config.toml
num_hidden_layers = 25
attn_scale = 0.125
tie_word_embeddings = true
parallel_block = false
init_std_qkv = 0.0216
optimizer = "adam_atan2"
weight_decay = 0.33
schedule = "wsd"
decay_shape = "linear"
batch_tokens = 131072
doc_mask = false
z_loss = 1e-05
train_tokens = 579900000
dataset = "wikipedia_en"
Each number is 500 + 50 x the weight over its row's rms, rounded and kept within 0 to 999. Layers, rows and columns count from 0. Numbers have three digits each. The size before them is the row's rms in percent of the matrix's.

# layer 4 MLP up, 1792x448, rms 0.0274, rows 1154-1182, columns 0-111
040:472480542484516450539543492525559499532506470476517431590453523514580477452509601531469505638560462535522429432549441458498448419554523512431510460589513404545499458459469512454451466448490477467563505576531464528521499490507559392457475416520464460424433453494587611498479543552479432490516422465584488513543419566419397524456567443418
084:591488521496515512548513472509524544550525488465545412556512507423656563480562544487494512479566511390507518512527468524500470510533479480517482495443515476451480554555485550542483426607538511558478474516619454492454534451490529392485438529557468574547476463431443492596494433405490469471589482523565502461485455530542535469472530482517
111:446502446603512449482513544533599585476644471551446450484542495473445496518479556446505507520468462486563600466537491589471449520537547473437492590458455480553442510529510400517482505513482501487561474463523443505436465562553465437573501461515532520598522443486508554465508464480521465410540536533525505517403443502526526509486461520498
103:512493532468433534518534497469458507481519530492526502550506528462542572467582437567456552439437531459498565511548495533521547486472532477490516425526579466481413604486402455492427524497463516462406492508529467319433597435569459513513421602564532478561501503542525450452473429539517447545580452523486449465429562526464499432513487500487
110:518519580560480498515390374524583525425481572496529461510499486487530534504494562538495544426555498387499494501459514519453565478547525495520433423463417449479449588559488500448485466518377501456506441421461443405550543500557536417509511638588531544587521471550476492497479453544492525435448500520472470531577513497502465446561572412502
101:581491435530478482540516437471465439449500549519511511449494539415513465537491574528589531421491512483531519463480476492551539505530422486422475442481520421446492550429454467474531465499437547474438437512514468418457567477539476449539413617551561543453513515535462511541448457522441519489486459548546504524498487512412469565504556533429
106:588468412508429501566539394524564540517522482498545538511461490495490494479497507421500504436523480512518459494530535562452510393520515409491480449534445497492475610525492502455485498562493499413515453513444470461486519560488546513590438514498537483624500533515503500440541502530480588530468537489390450490443479463508387448563532519455
065:492471534587489470475504486511508550516564552449511489500486514477503593465487443499563512544521454373506459530442487479443425408489547424508467504454492485479577562521540552492542514425443451455574426471535525374546396643418462412436520541481553549517480462410441455490442467479454510541557388479434421607558476512430533487449499564493
111:532462552498487513507554448573456490531498500388535481523477495518549388491420493578458527400458543511533480524580473492550591450514480512443491493502462536565553514480474519420432469467512491536563452509573546510536584484546473462557352503497461619543489531408448502536506549557493537531443581430381520424444534544532508421526644505436
105:502493471551539521536516459539513613453432458567495510496447487480569531472491563523533537429577534485516569503623563541507536602546513447450467452583492456455484647498463499481506414529437525497460497406533481484500514486513443498588511612539539442562527471436552551453396491532454553428639489590476461488506488499535424464531532477394
107:526511479470505476514533513486475540574537584519599554470509536511503465490507529624516538497541500545525530459476431568465499563437478442400490519516507474507519524488498405428444468604449522491606480481493418605427447434528495470461475538531562619505512483358585561538503465518463449462544513457464546492495480575534520539522533501451
102:500534519526534552518445472569500561491454461504539484436458443554583554498502423516496536448425475481545530401551451484558548615592507535446508414463595536509568560508464522516514495577508414491469454424422425497590526606461456456516525521517419522483555495450480481449497512429512448508488549434517558480517482518470432480583546434438
106:502555456497581511477532508528478551502420530565542465566538508498608495586508492479468503426408447457616515401559495531606482526505537554458467560554480574529483539474465486477460472482411450473409528389461474567483567526445530471517574524565444531522547484472389456469452459502508557578473475371478443502478453567487430490540543454462
100:519566447565543402523420524550423527451529494540546483449499557485529455525425505516555504529553483480564403514615427453529496464527487538536534571523425434531524611547409480485533601593406510433502443481489404552429509527590457492510491544431548527521433430479566386567450516473449439430570531522493455530591539570376506530562441449438
104:534441516470571495473483490560523546533580448512483512448544561507459491447544637551451519548569488462471646504506572493433373493539504562439499401472523518448548513405547490545434540609543404500481492483552527444629453558469481485470509540529414446455500469503484619544461547471535442501481615456525542542498509482520577479493508498523
102:553567625554447350431450488431509555487418466427469484570474581516578524453419495554464462525412482496495464482457482550581491496517546585415551508459471570476494536571570528534445562543492528610563437435546451460538512474457495472470542649501493502529490477459454530450457431579526510558502513520438482446549481538537523440490481458476
095:614551433433516494557465513543448487429505536463445495442577558462496462527572565492564453509437569433584478589506484492483470436475557565538562509547494559391489508528420540491456476473453529503554545490580463553469555442501517478512485454549419570405556480524522474539508449382477502481625500467502433432564429597424475571540538520433
104:478474463575524524437427521426566539487528503430559344536557534444531571501433579484471498416503504423485492551552397553538501517536489528482556629530472516480412517575487423395443480505459473505480445419478520541523482485503501537455544507552405530590457537504474523420435495567496545491514558486407534473521481536446513444575583491500
108:501583456568551449454468517431458516581574439502506465400560489440492479548507525516527487479640398504547511397553514474520363567624486513522503468481423497568512571489483432485490563547431495443488528481414448497470497475500490530593510492516483500471525475434544499577545469518503500451420549435505506544438482567518495468573526377505
103:542557462564472392578463486467490559513525567469527497473488555516487448553460497531478540440485527526578505434527522461649512562565539557432386490546419496506464527399427503588516510545530574512486516384546388482468513512500431417530534454501490521437499562422543480527509458473599506578457466474523528434513487563531441430509604473477
115:482479485599535448519531516467522484467524494472495488503527548449512368481548524500481553511535542481541550504488485582541535549494551480491463560531469486480529533457366542516508531475443406525428403487532508424476497445538500492484491467508566561571466566499427532561411433471456551513497485453427511472570546559547580539463577545474
092:514505483557420398443457547433510562373509517511500528527565435387550515495541519518498530575563519469468471538519469480477424525541522593510541454548507593400480513493518489447462528449477511435378491472455485435517450466552524472563489548588524603501476535547476463409441496479562568531502522475497487482444609489467530575554495464485
108:530575479589482438518477527516522544459465462585523529509504466387564538493424581505549565474540491473548486500623519538516447584556556522488508522542550500512442539533457542487470509502428493505450415486460563441335553486533573525460535617539504559511508516493530531569468472510542522583478502389502495585556566561498443480537613576415
106:491511519512524412470476496481532478536500482474520457463577537520558475524541509506485526425458528441475573516559549540571593442484547530446471576550485563454550535525385529452545544493513482540414409435511526357470506504476542564422445468559507537533416556580384532600448456585401587542467456571493516461484559580556423418470594486457
106:518465473514502505562350507521590576494557452498496589414526499419620506451484482509506508475510462403519556374523462494491467470535507511486451457488551539387523549523453542509494464464546461465550479500550462415460448479479511479552442514529484541519537513557415523531468512443500525584462476506486489467563432493561516451472535604480
110:573434520600472357482511543502603563476584584468507499489490532466538474549478473438469545519514488428513482516518499508593574477466544372482437450486494512565486490403463508524479496521475463488524445478591493481440576489427468605421414505553437501537512567488461546499574499478512490494481533562530529502422549524558525360498483529467
074:564389499564437464569504479503543569420517552498505432545428461417488470483520579515456476444496527436468475495582515521600561506443557514429443499567460519508551611504397443513382534492402507611431407398581463482416415627591520534487469617499514468578538595617549542492455449471538553534500540489425495424468505572494530426491462425509
102:532403572502474483526495421472542523553463499428546502475506491525585558456476472546550521411430496443507474545619545564460471502480545518460537462547446488496561614440524519474438447430496475582526517526508422445501513463612409495464566587506512510519461571469544545478496488486511516429572525504462529406481528538418550512537467470490
098:503458466571462517467482480522484487434485552493501492491565514508530480537471588464569546492560463498587457501585465466531502530540552557458475509522441455556534514439474500400474463519566573503547452456498464598472446516526445534581467598588439457486545538622565521439383519474553571495406380417477460444522486489533547444497525517496
# layer 4 MLP down (transposed), 1792x448, rms 0.0159, rows 1154-1182, columns 0-111
022:534537445617464501542477422497522506566587510577542607445513515521421503596478518472520426444412434492488536536543524544446479494501450551460527520466558543490539515513481520482537450477475501514520525575423559495469527480419454559559551559538491483491537487549424436584535529512520552566574499476489486416482555491557632477549478544506
065:520516502540549486499502519480509438523466465530522522483515535523452595499357476508526502571497495568524439525457551502344549438435544514460504438480503526524578563495498564428442488445541512494537428468522507543556477607478547517473451453517529492505500544449505583524515437599553496510400554508448483525502418565504461484554487530528
116:408504530491476497568553550493530479531534414567508545428540462455537571466457469452403486504504566494568492439492538464479499511440492493529541582543473432446457414383512428452452533490554535496519474501504563589504511485475516522561448500477420517504581572516492422490511567541537482510587400476411469500496526550486523552562516580453
107:486452422537496561489478498497516439527547527606449538519465594466517462474478566482557471510501409538509541524481566443465616510509481491540441436472447517444470460502501462494489469427555474476534433577522492573510506463494563558459565537504521493485411541513440549565540534489373443514481555587484454489490524477491614555425529524472
122:524549469517525587513436507485487460471493524484449557482544411452542531495505527444455415525588467561540423553497471536436502548464480412521429485448464565578519524513444440541534519548468473433493511446426497566552461423525563526487475570551534515465516489524563539583495437489500503608357436489528522467436451478546511568504470444512
116:452449451468499471473556416471467499523514374500584504519500389486527463476549421472517460546395529538427503598567573497553503556463411498508543540519481484458475503569478458418568567532563593464550534485520479463437495498497523471525411485531511465547492545516539516484458526535408508507416484505450544441485574490525518501468397545601
096:501479502447576464488463485477565387546468461476506588503460481524472535477499469575388450417503506546541550533525416457544539557462507497432425546513478570512502439516499517525538539547558492499492470535545512503446572503544466493483379463541549456462468489477469520540449447487472504499491469529487426421527475478512453527522419488433
055:430503473450458490455435541493515510537470476532556438516446459565481497566595500549440444462456457607532520551509436444571569568486390614471567474484533487549446450469556497514551416573547589522467531453389566537492482464490511501554512455519520457475431556600588449450480607530502477485479552515543572490489508507605449488474482475467
125:435464566469402466611595472480512481394449491458553502502539485536517484493570459584543516502458518470638495428438468617611586502421476470437446495474435550521444535577561515601539473554478506508571533591507641481561461491499520476452461478478505525470470551417538518526511555554504463526493429590526466454511469441531387456527419543468
114:537480428495396420490507478451599558390489537546488453445439527410402493453598466484465480504467504561494524553460487464501502495501433553494479569455517515545405509428470490572648516433597501509524396499563514429512483475487548538514600562532545537520516465506549478508598512444487506494443390534567448484464585549533495462504477558511
101:409578459600527508506559547481489511534497588510445487541637476490476505612614516506531496484480412488436430517532503470532591515454612516585469483474476456641452500501500555435434518488467456441464448521506531553489386495574524429593471463494546540469562460499507513481456551512517529428522547479487469494441454527477474523552511543507
098:575502473483499504452500532428517510508520519577468496430471445586501447488484539482490543441498494485517535557494407497479485388430450461462587500444442540505547524562467466494529481426482654551311544545542447479402506550515546494571554427521580401538573502553429523517488493514513434510487388451470414513525459542576540487543518504532
102:507528429560522412551545532539576516550573456528503491506435483473503512497539474449511520510443605545526537497478493505510524430445506408583541528396570574436517419462487492611542435545575563543506537517573538429500565517508536454509510504439478463550388475520407455514461621532437429517532548484522467451493451541428533540500406519470
076:530552503577617527470467567458499497557479448506547404523522491516506577525474451550469466495436518537456506520542526454488439503547444501489467449351557537470489392463530467425453395587480525421544513396451559585429511467462509572536513414546387538558506372554429584523416641445524501513531476498364488517409557535497491468468479514479
125:545496449561528494531511431511458507526409514544479442548494483518604553481423499562541420522573433481503535499467609508564571509484521527490532467471502509497614529453517467560527487509497563538568551452439470559583577382448471517530426562517507520490571521532560433585520469499453516391488386432529482499515455543498406490440514515441
097:497450489541445523445530566566498536577487467555599526428541534450510564485451503457471478569480443517501459509444421476535313466407392494539455482503407418453614534536471423437558452520563617492486538445518524542528520511453501526392510464544466514431581511490510571475549483559538487536502531550564554472396464425565525477511556546448
098:512532549479510539534450541442484466529432512531468513378531437508472524461472558367509508551483478530523554467535433538497417460590488523533500517608529480488512492497537538438583567452430488483436498523484508485485509444527513412580512493487458547530496480565417567490509437592500539553602398542430526468539434518425466518539469495554
106:549594629514417495510454454577507434522524424426481402553428495499549456496440477528539521467530427563483495535553626537541479544533481521503495477506530419496447469448492528582388559490423529495495553484537504555547470537514509559528547537592566414490487551537526446491495505430538505485495448496533473568530527491496483577629534437457
105:433519506509509509502398584495457475369510390562416610482536544442575510436450524471416479577477534513502468480532391455462601456483554533498480383532598519552596506398512513459511482487448420533554575397425480523449576507535478532539459459556467463522605464519461631518518513475505558486436481456475562585471514493522557478486570365450
114:501474438584420513480484495506497581500541533513485508570478518463495496488470446486508442414532499529414400537504513409388580433480520626547415529604537487575481407573456567531400457527437466549553556434490487505479484527514486441470488426469480423635440462485543489488475497466466526552495530529417452553491406450494440463478552454521
127:552435485501546492485439445543515494531539496406521424467458482453545498487510430500507486441538578534426481504481472473495529403513563506538442510476528454494529573438558659533521516581444493594471492413479455442560525493550454538554463518520534482476485444489548519415447523563575556463509481462526568472534439592466480434467536511508
078:530477466550467561507604500465428484638479571487482501589569418457478524566509529479509448448492421412606486540468486559537487404403449499526468462502550576553474550491517499507534572551631421475493506479472572568457464544534477421511404421466460482524477577516594563537560455547448516502442566545498511517583489502598394504436497564570
120:535489478486523484460482520462450528493477530557475426587475432469509490508435535470538457462442561497451384416501494502507509487493476453467529465459536516400543505512498534471471565453468602523494553489456435452561427515535590440492599499512525594591597479462506498471468480559405515509473563482518390513510521543454583519422443514522
107:571436483445503542566359548546425437493477480588546521508484546409482585552469447563478416467492465465500534592477507547548491551464487457449541489478457461435453546466460558504440480460554517538491442495524444587511490512513551458524427573594492553587504450577427485506443506526575413524373544554505504486517448513529570455540523475517
118:509363407415430582503499546501543440569464538510415402495528546497546534552427495454586483505487575485465447487515475531548529558436564460487613467488412531485505499480565554442476450448509446399537540552576553490478577535488600532458479467503497453451498459484545514525579463503518548493414502540462563543528431505466417452577431510511
113:515519520533526485465461426534473454570500533497485569578431439472553539524499541497562470523399556424541480537500534422480559560492564454427528505477599416464455491537449475512547464362508555503475503508468511490516570534530527467522519512450405452497454501456559433476510573517477482499558543499441438463494426518461525510481601517533
100:584522525566476372514460443544565520396564479483540447502546497441529485440474492498461483483520508435471553480578506510599556500590557524384524525542493544466519578531431468510378414531392563559517419485572395445481481546513488560527423581547461538492486505479474525465374458444456438546473522467419480500503493545442551460540587452426
106:565421556467477518505480459454549448518485491440443533424481439539459462485585519509489477479478487545470450507517512465536436518480441525513486403535349424515492512557484536428451551472505531455548528572579518362585517447530476504506515491493437487490512512596625461516555471599461516509664533502522471502517512564426482498487448455497
083:476520479461488487463431410524511509522459454441522557386491501381476482513538495518488509512517442533487424492457536420580611474544532585569504576533461457487511526482480572460469541512471409556427525498551534513453509512543525381455443444548533418380495511497518512510466492524478447535570452434504477510470550443510510461486502536458